python train.py --num_key_value_heads=2 --positions="learned+rope" --rope_fraction=1.0 --qk_norm=true --attn_scale=0.148 --init_std_qkv=0.0195 --lr_mult_qkv=0.4 --beta1=0.9 --lr_head=0.0139 --schedule="wsd" --decay_fraction=0.764 --max_seq_len=2048 --train_tokens=170900000 --dataset="wikipedia_en"
Each number is 500 + 25 x the weight over its row's rms, rounded and kept within 0 to 999. Layers, rows and columns count from 0. Numbers have three digits each. The size before them is the row's rms in percent of the matrix's.

# down: layer 7 MLP down (transposed), 512x128, rms 0.138, rows 74-126, columns 0-127
# up: layer 7 MLP up, 512x128, rms 0.143, rows 75-126, columns 0-127
down74 093:487516514478484479475538486509484523490521501510569490547522496510478485521515458449513527520493477469506472457467495546522507527496466500491510517471536470509502462526502492504505491505505471541520529557459435485480512516496503518487506498513555500481458475508470484590478512525490505522454510493496481566487500521494507484488499484501491509483501483522518528519499494502495508480520
up75 089:479537464538473474494469493466521504516523480511520483462483468493475503514478487469509526507544499524499507503462501469471497504486512512507521468468478508504468534496483525515504532524510526511518515498545529500496546507528488532530489444478540516506507466484517495497501527523515487542483480500536501463535501493503520515450505524535488478496524462543512457514441476456448541544488
down75 099:491484499522493484552485490507499482526508539490491502475508485476508485500479498519481502498507442483498550471507489496513500466504470438476503511494503493523510483483496463482497483455507478501464511480518495554516481467474498465496481477481527518530452447507530499474498519520522444579509472470476522487540520503528515498473425519509467511478538525521515522498487486517481527538508
up76 085:513536486503468540505543493525483473472500444512432542435495485510489524480491485515482500521462485479507476491506507510475538532526448499524528514483455491469517522458473505487509538504488525497466498516494519495472521485499490496516494501527478457495534500482476480499512463519508529471499456493525445497484499527478479478496458533488523545483485493483530492534473489508439489500524
down76 089:453529525511468549491510491488504515485476524461452483485468489509545506434491520513488502447507517477476497568506510484536514522517467514528484468506468508489476519465499495461512512523465517476496514514491504488494524482475526507486448505521453500523503523503462493553525476537475494499540497529517489527510504546508491456504494509473502473441512494514519467467481521524480512485487
up77 099:525489504489495465527487476500506541489479469518485476522510509486542463490445505470505489518489519510536493486499462458518555505512504526480540518545494521467472546473503495533533483497521530460495510507483453530460487529495490502486469465472480499500504447524501513502462543488484477521493480498518525468541518531522457513476499465520505493528479463496519460537493476489476464541524
down77 095:470496494517477495480484443533472504495461514485496456506495532494478477505491517445471512497496456478517498524489506516517501499549491466474489535533467454505510467497536518491486538504482467567515528514513478517532492514487470499504480539500476495454523526528524460498511489454474493453484519533492530524520467552448518491499518481459475505485516518537498486468512506519495491463492
up78 105:489544450503478496498514521503495502508463498488548510514543512481529470460524517505519522523520472572513489522539524526524464517487506502529471519519513477505511529442474501514469505493496474506508500482489526506520500527500499505540514480507444468518571455483528503486491502496506482498444532515487511485444515537526492533504505481487515490519545469477518482503523534496532465495531
down78 103:475502511538487496514515516494514482485464530480516477553511510510498505449467497506490523485471507461541477557526484516498470488478515491496499488482483513536510402474504497505515489481517490533506498464539502480549500439489519519555493512511524458513463523506494496519498458495483482504499459522481515550513511496512487463521488536479511482509502516471507544541462521519518503470515
up79 095:524508506470476473487480495498486540488506495524525523503544529475492517502488482512485527539491478488495501490488531472477502548467511481524515524516509504460517516459486536490565508479494545537538485504547481522497485500447515530508479476511522512515488483471446463492524477490541524507497518565458525532512504495514508508483531456515468452501525516524515542479473521459498491532524
down79 096:459496515492510526486497513530508453543510514524467477495504488520543529501474478515504507502494488511483537522509470486491548535555490511481515547507513534542532488511513498512430483476440454494493508542497463504516531494494512491501552526510489527475490519494498501497533526505470514512528518486467461467495532490540530513523514480443497521480477478522505477529505538525528466478514
up80 106:482524469494517507547465494490561469522532508468544534464510491523515490506470484512481500511472514500476513471514534471526526470539522460518494488500514527494512508484506511523538511513560540538558491504485527491472507507512495465457484483475510478492513537518514490448497465509481449539517516488459503473494460491484516469530479504510501520529500460536480541527499473513496464515507
down80 103:517506526492525448503483521504540545493463502500531510485494477551468485515507529485505507485503542469488528556521491503562512499530480556529481515520482514524506491483490475476521511491460523564493457501495483525477474486520515488511447510551475480480472514431502522492505488486491523544525499493494528488482485494489562503494551505489512501533479487522479522492497513501481473478505
up81 093:482517544527495515498491458522477475530503473464514515528462494520494490504517463540498497543554467542443560502535486496494470530498501512495523479484486497517454530479490542498504548491522513546554473508499462506482543517501495491460497483510518486512486510489488491479508488452490496539520536495517466459493505511490507531520451485541526510449488511480511495469494472494490493517478
down81 098:514499533518482526475487514543481514522484501507485506509522511454502490493440477499523532526541492491532560502500483520505524489551490546469504490482476508541497502474492497468508490523519490492485509509553480489553531527466495481522559448491485474535485475512510496484545432467523492484471503536521504547521519497522488508468505482499479453491498530494511491462498533475489527497496
up82 094:477540516467490500480460465475504544552490533469475506514518513503502475502486504490511481499487512516489482504536517534533497531540525480480517479496498480445502540505506526516513516528515514468479536489504497503532458543505454511507488440477520484465479459542506486500527510529485511494477536516500510485522483502489488560504504461569502506511522529534502505488502458499467444488463
down82 098:521509500525453519497521491499495510469468483485424484493481462464487510472483501519536475503519489494521519458520523535466458544485507522483528527490469491501486488505538472551498538480501497513471561524506523490499499496500506473479485501495496482489509513494530522578448477496492545468442511534496536466538531515519522472472501464493532502506493504510486484506501482501529508503467
up83 086:454500533543465464495496453495506527491494480504463495490505497526458503558518521536461507505573473502506516470525466509544496472508465543462502480490487521542540514536490498466444523465482518516490481511495571494513467509482515494532481509511514488496516534518490488484465488523516477519460512521504508483529509546506506495474501508476499484538501525483530504499470526480473505501486
down83 087:501491488504499489475527494512484515471531509526554507538493506470535500502496436473515500516494500465532473486499533524496521504522482525511478523502512485466489479428472501551514487484486465499519498519487434484490536505476483541489520488455529468474530492473498512552525484504468528513524529509542499496488482461510536489471494522449501524470539501544483502530460490488471493517515
up84 110:513484501507482460491491513499481505508493473494536528522517465507501498527528512485490524525498486550479478530534527525492488537456529529495512490555515507517474541512514525449520531480447499535526563484511486524566473508490502538516529500508469476510484513484468485500500510518491473505503492484536521524478490542531471463520502481489513483470524513513471478466547506520444544510523
down84 107:480484495533504516498531496525468469496485506490523499542511481492501486459457511448476471484470476492516477535524460487503498520510523518491502523476499505518493502474508511482444436489524534486493476492527530486499469494438476500509490484477494448487515560532463483531510516469495462471474500512499515472493481496487511480523545495482476478465450479438499516533470496448502485518505
up85 117:520497506477508492513463506530509478508482482481483495512486416485514498514524490505530523510507546508534502452514479480485475483519537521519488513522491431514499508496513523531552484504485531519503511495521461520480483495459482539475495479444516500503522480474531483474479498535533500492497522479517531497503482469466508518518478477496462477524526472531520508533429469521450462512529
down85 112:526512540473504470528499487522473518479478464486491563492507484498512492475502542520507501476504512488508465506505497511503480497520534454522462504543417473520504471530487503453500591468515499526478510486476481455525489491502506505497477527525459455524506518498497501510478482507491489540501497495486465536479496514474438501477518487460526501499470513532517508479494465483508483485527
up86 109:534499509470510471475481522452559494512485490500550498468544539479529527481482477476527512557467475533523498504485470535515553537495517507486538490474466475517516512535462493553477471486493486495499470499496506530493489509457479524467517476425482507548501464520533489503502524486481519501482499520518490530494482471526509505502520503542487477511474495499533527473515481483489476499483
down86 110:506473490498442490507495502463520480475513504513471496517505496499495503543526475480476482512482507501494502461509479481469498510529470472505496487532453498524467451523521500491472523484502517502483525503535525469463483514551485485479523515500523472499508523510479520535474483463433504498490492510505513518506542501538504508497585497509409483534467490481501540527474479487454527493502
up87 095:534499528460501469473490457511558495481517462503490475472532493493454508459501498522477509524527520515501472517519490522546540499472482513499536466499554501508473511537502483486465553476508508525500545509486472513513476488478482521506502461510528480478506482497490486495480514506523524496544458516512477501476524471502523457483511503483466480502497532535459460554482442473462494511476
down87 094:449501504493505496482494522513474516491508521543500543529505512474477462564480483454485518494494501461536483494490519488506507501508485492533493463478545513517509500487500492505497509469545540513529506562517489465475499473478472500546558503514545498509489502518520486523548501513503477508448514540531529495496507504516542519457503476513450503459521490484508535558502485464498496472493
up88 096:488561523522459491494483490539512454453461533478499493466555507462547529481531524505507512525530484486469533523475484464506508537462467495502512506506513492506496516534496490517515484480475497501528480513502476484465502497523470496521457470528531526507499464547500492463542567476521494498527494483492488481520492492514471462513461503483533528499505486527512472540536503540495520502518
down88 098:495521467483474472476481496521475540446482516523520538495506521473557476510489539521489500516470506479476492508450531505518503473473477473475502461543479484540515503478461485536514539482499477482519463472510519477483514469450477493532456495520500551522496525515484484514520515506482510480513478494457470489507494559485551468486513480494483518513533505547477516510543484493499522473515
up89 098:503534484497499503522459501496507474527545472486455503516469492504487531483500516518475533513523495466488506520536535512526493500462525502534512512514493490489469502515499504535522523503468564521503547470516514531490490540536497523522487503527464532492490476519531470491512458527508532467517507498496492522496462476500473478552533513485531571530516526506490465521463450509535478538532
down89 100:471533532501497482534485513523485529486486494472467438493469493518502532478479532515492489497511485448524501506475512498523532479468496508495501526520520502456494527461480467518523521488489583524491524490508518541510491478456482469515491572508467509504476508527479486529505505538503526449546477521498496523490478511510489461514490484517532514464518497476468478545523506513510473459523
up90 115:475505525539506519499495504478500504492464499508475507533479520460505539471511457504546532513525506521537474502477492472541540529514533535534522477532485472513507533535510500494482516517498530468542484461486486479504533455494507492516548482501471481517488526474508478461477481507545554445523502484519540503530500509458474490435504466488518519519482503466479499512509466499516506533515
down90 113:460524481482475475509524445487483485485490532510506510486507514481542499479489542490477496456553491487457510471527467471560539508472464552520494506539481481508533508491531514480490501492553480482526483497486470455507508508491488490480512485502521491522546528490481512447503497537568474506512517502509529527553506480487513491493494450500478483531532540503469477521500501502512512502517
up91 098:501546484470513493453498489485537539483504492478488519448492496480510503487496491523519507510463472484527468486458459528505507535548507486469475473517503510490511528491542496508550538503549530513487481437489483560531471503466487509489500480478482518513489479473465467501481536524528483517548538482513492500495454561498484481492511519515484474498503484509499548525522516464476516500485
down91 097:505512527481466450521499505504495474478495475496483536492430500438499486501515521494453508480526499512495537456490514507512562498459460486499543511500520489479474499535428493495522489517468520517488504489497508496503483492534524473504499522519502521512520511454489491551489469487532488500488504536484516451507503547528534481497502508494449503486469468459493496515521520463524530455492
up92 126:475507490530464489466466486512501525493468449483529519457540507477521523470506530501475550524503479527517485487502507497481526532498536493514462496528513488510495522527456530503497531466515530490546497501514526516472497534456513500440492426469497496474519495498488502480493510554492484527476511532468550520519475494497474487456532487489490484538503536483503460502506509546504525519502
down92 113:469522464484532498514477517504480506473525502518496548479533485481518468539513507484463498497509514505521588493505514494499467490498504532510500520472526464507495502484457478501524489481464483499550529488489470455539539500551488520529495500487539512443479487510510553498526513505497504508518545531498514491481495515508523516493486494447473515475478535521461484452485484528479514524549
up93 103:541510523507548475484520440470466504525468521493492496497487468512496484533486517494527556524485519483496484488545500482497513529479491563519520518497488461521499504502479464478497517481471478538480480504534496509515505492540511546526485497518465533536522502488474514478504480513450536488487504493442492525468496479534497552516490468510473522506509486511538433545503521534500488493474
down93 103:481496507501490484535504491494485546512504546513522492484556527493499505482498510508535444473505470523504424486541455504511500505482518486481469479516462487548489495511509466522476501526541478533502503508507477421490485491499468499538497519528526502538486476519520482519524496473478503466467493501494488520513484491516491500511495523471438510502504441521522515551480463534517499487473
up94 100:503530469483479495472482498501493493475486527515550514514519516520459504485486512515442498520516501547541514534494517486557484510475490466484470512536547505528513514473483501495528497532498507519510510465547469508560538529527501470460499469492494491516549502521480523449510462515529500485510542537481479487499518551513448514509485507504491482540467517536506470470522493485486530495501
down94 099:507491476531489506486489487502462479459469497509497499494507473433454469478442475472499524520494444508526494506502492541501484541532536493489488502481492523504512476529495485502476469486478524484479456486477492479476492484478514507510491499505504468470462525461513498541455499523513481429500446494494490497529488503496493454466510442517458513519519522461534480466524495488473507469518
up95 125:481493530503464460507512491486476518511459498483524518505490516479485534472514509499500539545487477514500500463482469485506542497455445477471498475526503453491533510503489519485526462447476490517505446500501513521525547497467452528482492487463504495527494482484488522469505530542508525503515512518467464462498495531546524527460459507477509522522479485478508464469481483509456475543512
down95 118:509488489503499490495483471507535490513481526490501519464465435501548475481524502526534494519492583476499480492519518472512517509455526520466529511484531495503530500481525494511502496511547498502505514491521556549488494505521490498540492516505512544533546520505510519464470484476464490481488497519477504492494472495501497436531486546459481491471479447488457504535497504499455487514527
up96 095:525534458526528502497490510514517505507514527511511501483486499515530495530512464526452518528507544463496483539524496538482523479498528534491554503510554489513517490468485487473480520509497528456487483536493550504483506541503452484533443482459502518477542500470507507494494503482501534487494486504490501524469511439495489482519480475520499478458459525536527454537455483494519483525505
down96 096:465512526562522525515507479511494542473529546451487492517446528518510482494517442515495453506503492487460454543467522510496482482468516502497491511537477507520476508499464499474487517479465525483514495548476499522501484520491454451518489474501493484469507528512514468539506521508468510525493486525474552539435496500502536515488516488481454507518487506495518505475486525491479498524482
up97 124:504512503517524471463463534495513509501464477493521519490493492472507522489504516511551522525493493543462483482504496548481479488492465565503472472515532477464454535466508542460472517501499498521513493490531517535506495470504487536507519476477450486540498498438467490483518508479492473526512493521485469525449461449530514485491535450488505495530527542495500533494496528493497483504503
down97 115:508502492510490478459511483512501504527495535492505523516488466491475498469508546487530484523518530436490481516518509494541487484516449474449488469516496531474476500447501521511480497494516481502530470467482485535520488481488521531488463528495483524501533566486483527483483509453489466473504532471477560501492512499538526488547513497474505498494489532483471524461477505494519553500551
up98 114:513495527479465473518501508508494516567467525454499475523518475473483499510502485477465468541461501526509479538465474527524502502501522536474507476498515521505486520484525528467467469488446524510502494466499498535522497468487510567502509477509513477489531531473491498505494506471517488516553518536507487462514535505526487483466471462512535522518545538506502514524473485540508498515442
down98 111:507529514506502473531500540510535519496502517516536482529459521488483455488486505507480493483487484508516528464478513522506502474541495482477477505513468533535510504528480492501501503501454468537486500504501523504465460517459545504468493484430516553499498483532462486516513478523506518525459516516561528455534472465495509492481517491499481461484424515497489514472482511460506475485522
up99 085:500560431477479456451459505480495542478460540485497549452553495488518512519511514505469486483495492484528538497537526505504480479531530510499509490518531500551514502468527506501484518483499468487524494426512489508534499460477509538469501478462504501497497458491483536489508472476527510481513513490504497477482496507518491530541482495487512538516543493470484498507495512492476478530510
down99 093:520529509526505479528494497519506491482497497451480570510501494483492495515510524501454475500501485493470497481527507524486479462467509548493507500523505517541496399504486538537488479513441493489433464485471479482514471510546495486487504530533501499500530497495484488566480502509503499517488497519478510502537510518495497503504510480512523485552464513517501499511527483529519556470523
up100 107:515485491501542454464481512567513488505505466530501481498524527532509479493476502512471503523542509470533451498508482535499521492512524500506512488475514514504511531542498487480490511458513492493510522507579523506490500517506484478465497505509540521495568503526508501465523516505535509489477487534503514477472506560548566509491500500486520474490511491513477491556514514458474531526469
down100 107:484524541515519524509504496501504508482542524460459505504480491487480485524490500487525542519548496501489481470503528494461551471491488518535462478506508522543529483524503522494525487459524509496441515477489460565489512510461502489485489496545451486514522469538474465481508467514501484506496507540511474507533492479496508492553456492479532473469524500507530469522461517529485492506544
up101 097:480505506487498506491520507476525513499498482483514479458528421492499473552488488494542517530496495557539470542488473481533494495491502499531480542481521495495512506461500482494470515469482525477449507539477496560525472483483478480490471499486514504494514480486521479469491535525476496491519494533484485504466460456459478441514518468527491465497536512488515467522534506503462500535520
down101 103:511460506518538495554508476504507470456497516515504484551505507507486502548494509508474496460497489499508499522507484499508482468525500464543472493532497527511516472497517502534491526510507501495510504520518461486512491475517489472501536530510504464433438563478504519585479491512490501504519501505482527509502480550492485528477496517545549509533489476503531531547516463535495514511503
up102 086:485513521522547537514498515510481497517518538493464479493539492484453531477550529504549511516493467482481493487521528517467540498472470488530539483510479521523494531524514500523475483483549495512499515440510500536545505493475505454540475508493485482531482499479529465498472499463509462492514522496483485501515509475491499461506526529512525519485544539507520467491547429507481503511526
down102 091:465484483532497471450510471522491504480495516508516469503522531466531446527470512497478457449488537538480515467510481569513508476516533480480483482524506536487478462478510497491486535512491506512507451516534507528468480530489511535474540491472534501502486493530512497576527488499537496478496521492472498489519470530519482469511500492510492475538506502505521532532500496451520490483463
up103 096:473501495485486482480506511475529498515542515506475508480497449515536473508485512488514505526472522497474481502500527482497517521475555504491506476530428483503539516502468483456496489502522529503464488487519532520498530514493516476559545510532522507474520504486473477481473491457552484515459538491484505481528487501534476507502518516542474542542458466532492536450526506515520457498489
down103 093:459504477516505512557471496509504517528459489441526457524550507484504500497490464496470522538462563484511495525492461504466470493462492492505450510473542482542513503497495477459503498500471499571532515499538493441502488505478529516462516477484488483499480469535514502526529470482499519484512491541520503506499505485467487484509492533493516505472509492481543461490501501470527512489496
up104 106:518501504487505474510498494461511504469462513468498510512499524478481521518482510439513564537458513478520486490491501500474528515506503496487463520515517475502462527467496532472518469513477523475494479470491490569481513500526524503517530471504481501511465476540445480461562462512467484489469507486514501511505508483489527497491461582522481462468476505498521495471500481541492516520512
down104 110:522494510494467505492516461493519535475485493526554494479512511542453521507470496489546538525507510475481483477496454503506485506511507447463486532519523494475504489497482497483471488546535519560457546539472469488520465509488480503548547534516496479532492494502468491512492501517489468523475493494519512488450510485519534449485505506495458473522499515470550515491520517534475512482510
up105 103:471482483497544506519503517491471510451514524567461504525506527522535509549528465514491513526498505475475511462488461508519538491488541494533545524476468483527495505489479470524466512511445492529500456490487512510484530492479468509464503477477476548479556495499489511468495456489499514479536502512461518448503503497543504538510512528532468456481478505494510511509494500494485520520509
down105 103:500536483527495515527468493546487510495493479495550486483477522526500467475518477487452492507499454575495468490516531499514518522496509511496560484523545514484538516538511502519544513498470501468525529487468547530474459503496438527542498466521501471509511496485532492464495480516480477515476513496474494563515478462501530532511511506495478501505499503509472471527484530511464502489509
up106 086:488579495509551460521484471524504467516539518502507470453477487487505489510469495512510547512528510514530480459492481521500546512527518521502486529486502534510486544454522491482510476487489485444467482504512483506498501530524515496482491520524471491450489490548496535450497522506497514514529500508513486520509481517491538499493501530565538538482492489511506477516499534480549486533538
down106 089:497483481483496455542494469486467522504502527505551462493519522454519452552492482486485509445499455495473535495495518523529494503493473484506481548567479492498543500468500489487482494467508491497537517512524520516528535533488485492507432526502515523529482493511514471558512516502510513493508481461493534514513484476497518497467470499505487506527534527526486472457511483478475485545500
up107 092:520544504491469478463509456502552495459522473450488480477504509532503505519439492513474499511547499491504507532521467488444493554486505466484507502490448496544513526521536499501496479533509489504480526463506529492511506491527473470510517456536521490512511514500513503491534504510524557512492470488498500494458473559465488527512508458489473506545520509523495537497521520478529491518497
down107 096:505501495513499480499517507486507488481472477512473495468540482514471499486485520493509493508488492529514560508451502494514482459506530477452545509479483476530421506527475522517484447494506488475500528527506489464524533509492549485540460462539523528504473486499517469529513485526557540517484515546490508503462482496471522484454456516469487503473500497497512516476499513549504514529519
up108 105:516477539480535443478467511529456512497507486492500479513479516532467473522483459495510536518499528546529492487523503497516473476457512531511510478512544492497473512513495489530492515497515477528507480526531476499531503494480430493495489511536514514493515538510461535475464490484514531500463480478516479520498449499482474546518535474450520477500487465504474528506493481527499475515571
down108 104:463497514506510498459506496444552502483513516480526513483556497462504474434521474517506473500498515476498462539481476519531479537509489506483501478488500478498520494509492523475529476460506526555500466505518527484469506508476498552515519552492458468500539515519529452504485504469476501528480513463495502482461519497517504470488465524520498500525513526508463479473530504523509485483436
up109 103:510523504471476501503495489518467470507472517479514502413520485516469509493495556546481537537521532464502469506516476524532532518500503489483502478464496501516482518517488509479472498488481534484522490533512518499459480542477482475488494492520513577490528531529496507468540512468532524530487477537464502510472495516529498482525546482523512474460495475515535486533473507524480476523517
down109 107:488504516452520506475507502508529515453487521504484521527545493486513505480477479500498496526501471465526496507489483496544454529488539447528501477485483470513530490462475468513536451520485528493513546466514488462502514495491486504545533492497562491504469495506455485451530469474498495538510523505448487531539502566516485525485503514511496484518515509491508485502452450506512518514503
up110 100:484481544515528460516471512528530484480491469472485503505486560533470556549455493495510488512495482493512486467551461510513461494507512493510507499511477489480490563495456507486487504522538535442498492492504481525479483532472482489493549481500476518489506522521513462496484533496457504492540481472473523482485521472510493516460506518540508500501523437462487496473482509534512524506480
down110 098:526482478510485497501498504515520533513505514512501506521520476481516470441496512495492558476520495517500500517484533505538486472513488523509444547519540490494508522529518479502557518525519501492482487511514520503559512533435509512498478516488500522532483519507508471554491474459540544502495486555531546473485471512474539514498493480428522510509480501511528493505486539470517512517489
up111 109:465495490466486457477486503516511516505528489524466489484503495559541505548487478471487522516474513548531511477487478456490489516460493439522542460469475496531510508519504532508456477491476464495527471501521499525477478504497478477497535499496491551545526525503525434505541500481487435511458511520503474483480496523511512485498506477539511528482509540523509508519511506491508492525497
down111 103:507519462493512519505497479501543506516477495497513489555515498474509534505511476505532507486505498522512489524545478472534531490507505546519509503509488508518540480484455534517492545523502572555492484482503474520487521484480470513510495497509499481510456495540506472549490493497495506479480454459445476449500496484477479553493445511489474481492451503549506491516532533512466509483524
up112 112:518542479481469457515459463474534484501504525508491498480524453478456488502471462513477520519511514531493520506507525503524508478492463482467461491525513480476501553523481507517501445503485466483498525514500488499497530525455485489474519479476505458492568512500473491461511515547484442513530504524472473514491478478538500556506506533501504509512514544547530482472500488507468498507489
down112 110:541492482511491496450496500493534462504525459494532500475531453507512511423470510516496557508501486494461505505485494520517483465505506461501503464519492488496555484487451508520495494499516531503492523482507539493514487473483520483501518515549486452509493448497524496527466529510485510516502492494493509480519543499493507460483490460524489474515508464472514541487522546497499570451503
up113 101:538514526495455492453471474526513473548547505486451486471484505513481476512502521503480473516536516479489530536497504528523474495498543491538537497492500467497495519482495499473467502515523493531544526505515483480507489469499538495537490458466492501505544498489523526484515479518470501480556499515539566533472540462503475515523520545487516528501491519538477512515453498529523503491508
down113 102:509503529474515502500483504493507496523534511504526523443505523500497524512491470469509480582549516476507533464490503490468479486501523492477528408498489517516496505474499498509489515460509494510498503510504481541499504473515540494560480440476487496502494516496514490539476535480503532510481495480472550526466528500500533510487486544540496510535450516490474506519480508484510524460530
up114 106:517530488513468478492473521495525494504485492579510499492486468509514495535576507499473492512453480493567496494469516461540474507501514491528522471495522469535508545540454513497482500441487508500510477507554518494471491511481495480518489515452513510456505508496509486474510516506512492524489505531483513467540497490507499534524511538525540454524507512493525532538476487526501470499486
down114 103:507491516518473478506536477519469493489450491510514491496522528458509483467523498460490501465496511487493437493471522485488515478489519540493493452489501525481539457511516522502517513486527450504456523510493477499465467479493515525539473539487501500483515489509536527532485513498530516487472504515508498512536550448464466496505485457505503516484460495573474544532493538524480480502528
up115 083:524492473454493506455526497479482521498498574540488478464486478505557527519529543541483511510480527520503473490490538485528513493502487488530478548528474505555487523459495489544489478494494489498515517472481483479498493494498453475511537474477458492495527446467529501528510480519513444477486497467502507487518507479467537472510470484515546490489496508500470497533524496525484505511479
down115 089:513523494496474514553529492487511501517489492502515493482509522530493495500529508524501469511512476548541469517515531496510521478518472474490460480498490491513508488479497544547516482516485475512513498471487505476519522539497467476504480512509517484479488489489501493639494486497491478499496483491492485518490513513470551535518495498541551471476458487505515520503477505526455456464470
up116 085:539577463499535519500497519517501517526504558518524490461496473541515541482482504479538540504484490492513514485468523501470511478537468521505512494455466540484463527484496481542494517489486466502540522506527502493451482501435473503554527476469497483532519500491465521498485484472466514480509520470526479453516499515520482482531486525525518511481527495475492482508501485526495480494482
down116 089:510509492473506519537493495476534498510502537503560488445557487518489494487485545449490541460515481519510503473451495503491508445517482520506495484465536502516490517508536528498488510469481475514480503527509470468454487514466499497512464516505482487515483521455443502590505480464509481486491521478505496507476488546506529466513509493510510525508470524525509471504502502503488458472508
up117 098:518515518490458483472469490501487485515494537495507516499510467518502539530524432482507504517488518482507521501544536487526509550546524487493579499519545504476553508503457477510515527496467481523467509486523491505493502508484487520494529488545493478507568474504512488515475535535514509509491448479506435496494521473515478498474511466502483528504488472500500477501487447481529504521494
down117 100:520511504495496513547475514477517484513512539478464528495559482496480497514515507533485489518461435515493487508509537493499510501559506503527506445525521487481533467472502476508462499457517484475504482524525501521467455502469511515488509511528451499517503526515492490565478494518500499519504479507526461487541554501474467504492484455491491465538466483491495457481530513469528513497463
up118 092:492512522500494501486480520498490525510502489523518449545491540530467489499487460497516504510500493487500503521502492512535507508520522544488532511527512470483488494472431461469522489542544500556449518444486450538487494468492472522526526496510487502483512490534501496464519502524465462495491508535471524489493532528543480508492493469544496496566534512497479536502498496453503525495516
down118 094:478487477505510498495506492503485502445423467487457490515530472477496486536476540446511502427497452549517544519480515508512508518487503513486489532496476508479465470528493548489468500458530522509536479488538557502503517527487492501508516507488476483524472489513478516466482484500523526467506517521521495485527506505487488462525508487530523489464503517519515473455465469492464503518509
up119 104:496476541510512471495492464467471491515494498508489488501521537506497486504509485491524503509483513477534467469524484459471473471468513479529491478489476481460467550499470488499488521527469559495508478462506461562517490475499449496507542508539499528448516520481555492511526501498501509483515488459475502521493485517497445478536495512547524445492480479499503529464490487505443489506489
down119 097:525488478484500506453531507522514514497489438519499485552475501458489521474506504493501489482526476532454524515465527524526554468487485554508500511499535537500481485515526490529504515520507474488458477510507512480480516478485537517497484526462488491527503535464496518562495489465513472504492521498505497484488497508518521484477489459492494570527470502509486503548534488525556531491549
up120 092:496512482476560505480507499523533481444533475550512481503545511532508470507503460469524503495496471460538509480503517519500487548533498539498495476515492448517477541485513478499451529480530491478488494509481480488495471452480503479473519508537532494523525455457511473505537506477527488517470527525490506504494540462534525525523487507517492530493530492491483503564524499511491462502513
down120 089:521519489506492487472512499459516512523477525495470504509455531524539507446508534524526492489519463514429490494502507495468529460490498493506520512511505536489506507497481483474522502542471510516496495512551501525456484483531471527528481502485503505486477484497496523615520476494483489494508508505482528492500495498510447495524468457509490509555471487472529523462457483506515516511495
up121 093:540454505493569480495479525476506480497497470524429510497488494510486515546488493490457514535491532514516527534492499510536495519514506509501521507504468456504510510528544464516490468507461481513508500443533498485479510465490499569486523492485535484498477462520494485493474537472496522476496505502483547479493484488470513528531479526555454526530539512542516506481498488501494502493526
down121 096:498516536536496496484499546469484479499487459503512530505512465517499493490512521486458459481527493484490505502521536529527486494507540523520514550516517515468483471557534524477476477535510493508509527512540537508469467516495518490551513493482486484508478532474541536561482478479538509540501507543509473526522481504485483521492572482499496489528460475525509515511496533497542536502484
up122 077:466476534498445487499519506494497473487474497468492497487500480535485479461549493492501517530505527499521496461504473491513540472531500509505504472477490495510458539519498511494477469474474529472458456487455498507512463496522490494480545507534560504484542510535450485488476521463541477527467475462471472513470505466504466496518493526509496507539465484478468501555514489517478508535518
down122 083:506508450537509476513493469564507491517491503546499429509481452473532461497489521448479494476474482532509475530536490515521515508511498509475496443511475488511500512517506506496513486488452490498511461544514506512494543495493470487502486555449478476477511515494492552467555452469489512457518529487484527506497491499500481481466487477490504512480469469529492512501483517526518508482509
up123 103:484511497491479480459510509488449496465479525441528466495515497493530538497529500518520501525517522503453511513519530506514508520480511470494456485447490476516529528501527505474469497488483524511525494493545529475523459511483492477508478499493480500498486522557508456464477491493448471495508445515523508493492470510470494484508492460534470467544461540432505520483509465488493487510472
down123 101:493470495479492473496451467531481527488505488528476448494499498495520496503460500485492510480494524562499484503439491516531489507517501502493532517537529461589542488479498444467512475503492482509493488500497498474512484497492503499480517545533492517548491486537515491505527507457513517505497490470509489488517550533491510496518513504485491533465489510559462539503491510501516436531513
up124 098:481488483529482522529473502491476453525480466496534499486503482490442521537478463450518516517514538477513481524503469533497485505514506477482500464501444499474509515441496466471515479500500468492494539484485475552521460476464432513510519495528491510487512522534470498500502483492480542503509490499514501473507479505513467492467577573518504529504498487496497509489501511466509495516503
down124 095:554483507452484482510514527503506487482524478524489514466476506507521518494490521446464486515528542535479529508505487472497509504425469530502548456508510516531498419485496541518504502501515512476517493507491517471468508521508496573462477470522500515494457497516480496538494508493497483485480510486492550488530526514480485482510476488484499484530478490501505500462498532461464456524497
up125 094:533505437479491498496499496512496514518486489522506493490508541517524471472485495467470498530496535568473466549489510460513471504438525485451510479515476490498477497513488503441482513518493478512506521512523472522472522504505477513464539420522494511514543520520500531476543496491517505482486515525535522509501507511523504463516463465539489512530516490538463503499519489498467481518476
down125 097:488462493500494500515504503493507482495546495509457546510492529501522487551485497488520514517507474509504476470475543513492495462503521539519489501520507502532509428447523521492478565519517528524490507538486485499521491527511513490530495485521529520509485487467490485642513520502512481513483510482521520506470517508528491501500519502469507477505482515524518540518498487486492479497495
up126 112:499510477487474482504433499521496515482514519523493497476499519466494513453538528486449484530482525489476501492531477520474531501493527501496509505516508464529464531526511533507513502472518491481481471469540543476494523493468507527455483464520469511494517495498490495466503494516563510482530484506493480533502496515551492492477482537529538488490467506461513447491511459513443483565500
down126 114:495539546483488518480470510507459490467510479493531515495441526525427497484504535497495461507526564517470503512517484478484506456493519532472551491506501476524510495507520550490529500502544515490510513494470538492534495495536501539517467461537496509503513467506519527437499473495531479487484524532497525508517510498539510508502486494497505464498487531494501513501533511450543493500540